config.yaml
vocab_size: 8192
hidden_act: "swiglu"
norm_place: "pre"
norm_eps: 1e-06
positions: "rope"
tie_word_embeddings: false
init_std_up: 0.0773
init_std_down: 0.0
decay_fraction: 0.9
max_steps: 8698
dataset: "wikipedia_en"
Each number is 128 + 24 x the weight over its row's rms, rounded and kept within 0 to 255. Layers, rows and columns count from 0. Numbers have three digits each. The size before them is the row's rms in percent of the matrix's.

# layer 8 MLP up, 192x64, rms 0.476, rows 31-64, columns 0-63
105:131149098125148172124157138163144151096129106119115109090155086168106118139152131145168127153123118123151131130135146146090109126123178135153100138140124163153114111176131100076154135148117083
099:094156090138153133183174167107134131123145158150117116146118112123147145132133146131104101145129112143147110111161125162115135176104094135109105152104092073115149139158118110095084121133115103
093:114121108147092154139127142102099123100133119152126118175102172158148126132123079136165114116175168122126112100164119151122123130096126115122115108088096161129095172136155172113150105146140108
112:123130111158134132167133138100076115132112197173150156106093158147153132107136125104114143128100123132139161138135102153188106136116149101169097134117115129103135129131109128122135081098100125
096:126087174068136140129100119106159127063130157146139126168112124132121161144120157156085124133105143083156148142146146111141125092112142130088090122137119093099147145113137150122118131138151128
081:103108139159109088140110143156133161092111154110155131110175120107096167117138091108092139142160137124140157137147116140164137139156089173140112162112107123110096126130147133096170154100146105
101:131159090086107155150131135153167109099106114091110119171159108133153137118126128170160122115115157077127116111119148136111130141134112128123131166120117113087116097168138120110185153108147166
101:099178116145068082127113197160136093126114130125149112151135164094105155118148122115141143143115142120136104124101129122150139099124135122140144128167108147108145178093112135163137144116147154
098:102130124108140099126139138076128120151103123102105135135124108165116144088166160124103131122145130099171124127160117106121154139141169104136106124185152153124103097144185103122095144176133132
096:118108123131150125155151118142143158113079141097146157149104110139132074160113106125123096153125169101159122089166121124112113126172103123145097177168109111129128167140088142110122142153149120
097:121114125109160104140131124123174111090157113154125148114110117123084163121120106112115166141135138127141088146160175110119082111142166117116124148118078160120104157173125123108127185145117120
112:114173129164128119152128167150134114137161116129131121162110169150084107104118125144158149106140127083147134102107129103108103114136146082118133102153082143087117186127119148109081118125136134
098:140128143166114127105118103141147149139111138162112118129137100118145106111116166097120134151154147081129097155114107117099101142085176111148110137097127141086080161078094084121122109135133147
103:131118125144111140162150136174129129092116142140111090087136133159131116136141130105079179130167128105155105079098080109123122139107146133132153087133092124087103120109146129153101119118162152
098:132104141177122152104176148124130081162103136086104113120129100101143119112157131096153130147135140105157115144129076149130158122113076140160110078118114128126115129156155102160126121105156129
117:120130153081148163128122112130116128115137118070097128114123153182133124149095175140150148101116121122153119093134125125109084099081091128103132157145167138114149137145095165095132121125124097
088:126148148128063144139130118125099140143168145129093135139145124135142101098133145111174131124121122145149122122123197128104150118077118105103167147095148138152178134137127175143129148130086128
090:131156122175119167143163170145118101125094145096153126133114154165163120155118124141145096120099087117082075140108113119116136113093137166105141122141101153103148128108146097149111106110148144
098:144143086128122111121147151182121136163096104142096100120133088134115102095112108144167139122133140104137182154118129122135112123143134100144092101091116111152127157124114183134109168178128139
120:112103141119177141100100126123137174117158126134153109107144147124130131121166136126099172120114138093135140084162108135132157136113134128138077180089116157127115134163160123110153094097165105
095:142108145123130123146112142125130102132156124166070112119139116150124125083136128127089103170114144130111128186160112089108144121155164137143119157101078171102111114142132164102149145159150143
099:152094116176087145113133123140108134117122095124172133090129131136150148129108129108112106118087092106107174093125116145148156136125137137158107111137089122108138163175145176127100091125093114
097:130103096150109133157137125081121115135137145092118120073129136156164120111105171085153136143157120128161161144164113143108146142140135157109094123110126118130140143137155127082193103121101106
105:119058140114135114150163141117123116167123093119125112081176099108148107095143099139097132150174158155140167129142124189115116152156112104134145110142138118155129121132122151135098139127119114
109:126136122118130107128091103120116139121147130153124094159116103124124105147146113126120184099124103139151110158140118092151084117057172140111122158180144130168130127126120155153140104132091091
098:121126111086110116145131119131096147161096117159167120096184142072125128099152147095145132151111111110123126095131141111095148110164155140108180167155155152145160126126136114129119158109108139
101:110125153121126137091133118128123128111167113111146116105171116131130127094110137096207103119110147119112131087107153099102139145130089201154110139116122144138148148102136137144156101160105123
103:148140129142122145120117102111161088135163156164155141115114150084132127138099168161179130121120117145130144109127054153137187111145092136128109136126182121126152134110128153130141121156127118
090:112176141134153131162147129114108163106128163148160135140153113120166108104107118177165134125131121118125104118160115124122097132097127103117106149099092120111143158113173105100137092106087078
108:123133163130133131146058121115107143131176174143153099122091117091165107132113143114170111121152124133118145130101143115073133125167182129140138133140125076113134102095120128134152114135119116
107:146132177131109098107156136134123124146114148114136109147103154138193127145092173164098133098158159114084110110150129131143108156107151094095138109111095118128074121128107101151130116126143147
108:132127144133118115130143150104148094137156150090089138138128155117132115130080204126112118123126126131143109118095146123147160150104111166117126186168131138113143119080089160094140158117138132
102:147140161129168148127120105112109120171125157116124124168111085158122123149117108152132142141130144120079123129083153123151144132076119144133135144114102150133145143136069057115103139124120163
096:154151174096143129131193090104149104133134144115089159120115117123133138165157157102126151094116121144117175120141106126119113106149154135129153094126136088142160129095108110163130143088109094
# layer 8 MLP down (transposed), 192x64, rms 0.252, rows 31-63, columns 0-63
102:091156130105155144111161131129120147104189128183118110084166098163088142116138147108123145136104116141133143115156127129123108129130147119109117167148118175143108155121113096109106110104132074
097:134133118157150148108100093085155098111124120087143100081119139166089112101086120158128128175146128152148111162138150157140125169108178125143150119126164113134099135143124109128100149103119120
098:089144145130140127131137090111133066164121117126116128154132136165159144134144181121158159122131123133145127134100142118133145139111171085075135099136133123112118118120085114103195143129121089
111:143153156106105134131105111144201170063129119110146140139126144137119089134119150142134097120159141147150128126124104148115115110107082111068092106156130115155160122124121143142126119165145114
106:115092116109135154125143159118080078158147124107113124127116116073102157138144111143075135097125133099136142131131108127117164152116143142211136106106123136136146126122124135132138166101162150
083:134157140149187127128133085099144161116107144143132139129111107104174097120107123141193116102101104098134102101142143125104137113126116119171174095154108152140135164141094102114121154141115130
100:108122108097129086103179116123107077146127120151141164166095128127165131155106113157145144133164156129100106130159122138159129113114122162071114127100111095130126128156125145173126093120129155
103:104152114118141101107118102114200136116140133119116161157112125117136143141119144128119087119171109162130158110118148142152119143106127148055109155121184091143105134122107087122147105115146133
097:154125139147169152159107141111142136147106093087116176193091108124134107154149140095122146063132126137152144127153124089109131138154134113144110147143128104119138103120128118134101148101077141
097:118136128136122095134131156141097146116159110158141148103112152092107141096142104129106106113165123133144146127152075097126137155159098128157139184076113156116126146100107178115122091141104154
093:104148080170109131152117124132156155081124167105149154137117123111163121141164115153117144141107114125133148142119050140110143138156125142122112122118164115103098097095087165139132125110115160
108:119171118141108125130141152128149099149117163118129136182099156115166155119093141122137111136121141089178147119120161080138112156104093128102124122146129136145085145134075134083124098134157113
089:118158171141164155110143135124133172070110121094132108131149056118116154120100140143101114146144097161118133126150140145174108092163110162140132115127110101113125143139142133105088116112129147
105:153137080149130141123174140125176123114106132087099103149118172134119139125134099123148150104088146111133113135076128113093141138158130177143100152128142122164155121112129120088144108142079149
101:158145157118138135111109109142106142088154130098147129151146109123144107124126048116115137168120105149124143139084137148106084108137177149164144149124160108119162129095094127160135151143105125
107:116105133121140155114140117082152161139156133113097105152160120169118138099120142143119156143153123127135106122136057086127127127159057143174139145108120140106162133124128150159103119115105109
094:094105115095135143093126151116206152139109122167119126142139150118102132150140139078126142147120135115130155141104106113159118149143118093119109150150131111111134060136141123107164168090136109
090:124116135090144102112109114128137170123147106118123120175103097153092136132137127079152145142129145138146133112153098145120121170132129102070122110125146152123114120141117221094125138153124119
093:103144149116143112118196110172184126135114114150121110136117114130154158113157154146101158092122121111140100118127144138129077127158146168104110185135136120080126097130125110140113100111124122
119:100097126089129118141145133129107118128169080142174118148139104157128132113147154159115141149119115115143101096108140110129134105127087139109109196094171085164140128144171115144120107111128149
085:099141165174102118112146117093122135136090154106152124123106153193109113143093122127147121134091123146156103115150111130129124143159120128093174095115156111107154154127138092167141139130096090
099:130110143128087132089118159126142128084120102119156197152144125127135097089110129123140168150131108146119163138155123130127126161133163143068088159099134112113130120135097169146094138119117121
108:122109163061126135115135124112182128137152107113136108165157145095158182149127118153095108142140128150118126104111133124111110139112203165097129126129112123138116102113156125129134099116103104
110:143148138132119121149119179181151172106089119134158117170121165091112150150151136130111091166116127132104128082102128098148105140122150148106125127124133117107089124086091152144123153110154121
114:096114147097126151116162116092072128187157111105138141172100154091129121114162143111113141165132156134104138104147094117128165106131117155138125100156106128113128163154127110138133102135127175
094:116135160127105123096110154184117092156129112122144136127142107111147119175153091161128138142142131081102148139131132177158182101108136120098119109097128138116142100128115116172132146081107144
111:124141109112151158101124145064156161113125115094161101146124148159157136114120111162157125114158142134116147089142122134114132102067147107117122128117143108180135167171146123121092106135146103
110:092158153116169124135128127163107109115108140097160129125149114124157155111116176123115111149123112173091136095099177117150148091142167124114130137092165114107137099113126160076144106124141137
097:127157178142153104133110104126067102112124146126167122124119142131123116109131079142158130120101097151146110100120072140101164128170138110146105127121144116176125178125136138106174119124138127
105:127096144181139123148124124107128104199149147121122119131132119119160159119128155080103110104121116127162097172089096159109112143123093086106153127130135110150130092154145128122160145116153108
109:139122126131170131114137125138093130138138147105163125115122141101131086111096120163125158113128119136125105145146101154126164124142095105163134121129103150117166167076071153129121117110158199
104:150132099094154159154099135172102119133102111130102128104083159148122175118160096095152163098125099083113129123102136100153129132112126111131134111103120163117124181151131130143137161157103114
098:164107135145113133101139111162143102152132085117143148148139171123125110128161115128123105077138113147078101134131143097067124137149105137122159176143140134177127095113167125126127165107112134
# layer 8 MLP gate, 192x64, rms 0.448, rows 32-64, columns 0-63
101:181151141129149126161113189101133131093081187113141121140086134129124075135127123119099108106096144117109141161142095144139100142121128129140152129152129145128159133130091120171163118114135134
094:124150075124184168127118124136112106106118112116093116123127160156150120159089108169105174131146117125096133123126105096121175168168112122125109124097168137149153111158117138136126123120151101
102:145127160116099154158139134070114169109085142102129121140093157118100171125138111157170158120097112138101094172105157121115152131153135151163142092106134119099152124132128142138138113130088126
104:123147082133140142132118097122118144164133091110087126127112108042136125122117176122131145120153120134120098172106153117135123100118161138154146118099141133155172163117107165153121131116101145
092:131122135098131086124172102119081129054147148110115183150158153145134156137165119106161144136112175103117101128102154108121149137094115143110130123143110137149135117150134155138098136155110120
112:149164100147152177113136085110137096100151102110146137126153092132142147101098099103152108138107101145109156125112118140081114154136140115142163131159143123135149169187137143111111134149152090
104:108104072123156167095123085129161110139112119104095151132118114144154124130095106128115152121157119142091151139116093145159134114105108154119084173118109151153120156136176106093134159120116105
094:089106126115123119144132128121117095143130106140151120099164152093111132155129130140115116093135160116148154177148132145141068068139118118132124138167148145140191097126108146156108089106106118
109:109100146129089137081070126146123119151147107158143137134151098132112150104118137125149143103141132150119159178118136128097104112170138143113139106073141125105125138105189146102103086122133107
106:133094157135142167107130122109118133108144100149116105164128163148107100106138149153119123143149183113119121155124142100113104106144121079154138130091089115128104130140100163096141138185182129
096:143121137096149136129116140131138130152093135094109114141172137133128065118166135117133139117169126184082097149123112158138149144120130127141130120096101101130164081099173123146100173131135126
103:076124122137135201140180148143135142109119131087130155148129117132138097142137110147135126139150159136134147162150123082125118142150157131081085123141109096127097089144147148104142109147119163
112:127149129158090165120138102115132099119167140089104128142145132095133142126124072100100128168100135141161132121157100174132169154148102097129103164137122146136130144140137128128193146105151131
101:174089125103128118154144114122175083143127101108132156124132180131166107154153125113123130126140092174092128122117121114123137153130073105130094115095137117125135148122130144169092087138102111
103:121101129110130165104098136115150118111156097141137162133092122168128122118108141117079142129082081165111108133151135128100076104101095134182131147128109164111130142139111169113116119119162133
106:149124144170138134132151120116138106157095124098099118122108080170148144106155090141109138100153136144052116134140118111107169125140150155103151098103083122139114128101135119134131107154173122
088:104169135181118144161116102165120127095135160140107150132124105140145085122106148153101128095082104135172158149143163110142129106125112154124144138152168131122148116104182094129160123120126142
093:131115126097142143160112125147136141133138138138119113117072120104162115069109138141114137129137145184093086140131115099144139132183176121127165162133135118169156165119099145132100113101118115
106:068101122131089132125120128103159136141162128126132110148100107089108148123146098146112111122166175142124145159092134135179105146124120117160113121124100133127123140117173149143154177165138087
102:111135082139168134148118158139144109153111128139131130160136164138099122111106163122123122134114100111144110140138107099041119114117129137104164150102130120103153142122081131079151121156098095
101:086160126118117171127116139152146102158123112153131108120139174132164111131134138129132080117160118121095144182101141099132089134127163092140115114093130099084146156151113113123153159132172122
110:099144139113147154128097102126123153058145134119106183120182153069128119103136136126156139121162133102131127107155124157121134113157101134125124135109150140189144175123125116137128118116152114
105:125147147130131159109120152114119125093115108115110135157134138159136149084096153140119176123105121141074175108165129118092137092090109148174081131136110148166146143149107119126090129149145143
111:149129096147105110125122130109109134126122115160152130178158151132104114165136131160144156130109136093135096115150106114094118204099122136132091098149093142121160139113117164146079107119150110
097:117103109119138159095134156095120174103159119139147102128162136092101133113134133100104168129164111124138088110134151132096097121087139128129103134164129171128123166099131155085101153156158112
088:126097127115108105103170120150092106162111123144140160115113164118132132097115138145113105142082088127140144130155094105140100152175094142110122160157091121113184122101156148146156130135109157
113:146125112115073138131146122135126153109153133095081151116091176132113083145143119137134143087140130091157114127116120146135128193142097096108121120178105153126096142142140108144095126136094134
096:105129098108120106114153166156165077152129108115102118137076128133105132076126137121154132136124131132110145168127150115104143094121126116154201148125112133147159107141138121138173140166138157
106:120161136095131142146142133165127152138100165147107088101146118186119109087092097110113150144123164127138148113098090132125151172126125111118109135129066136180129126140139116146138112142143162
100:147127105102122099131143080093163165145119088130164149109142124093109151079166125120148126133118160125151132133118127113101160138169087101117158130106146161102168096135111125155107101156143133
108:130148140141160160122089082136122136160142121105137161115143149128113136108148128106099086090114102095099131084101110143158119163098142062148117103108109143128141157162100136160113139147124142
112:138124086196123161072150140140173117118100109124098112125140138098150133105149147125124142092120097125102155157141104114156080122151145139100126156096128082121140111118145110161142108127136145
095:119124151092126154132180131117180118141140127120091148159145127111138128128115132113100105095133193150139151149117124097144100109109152096101110139101115160163159102083095101093108121118128140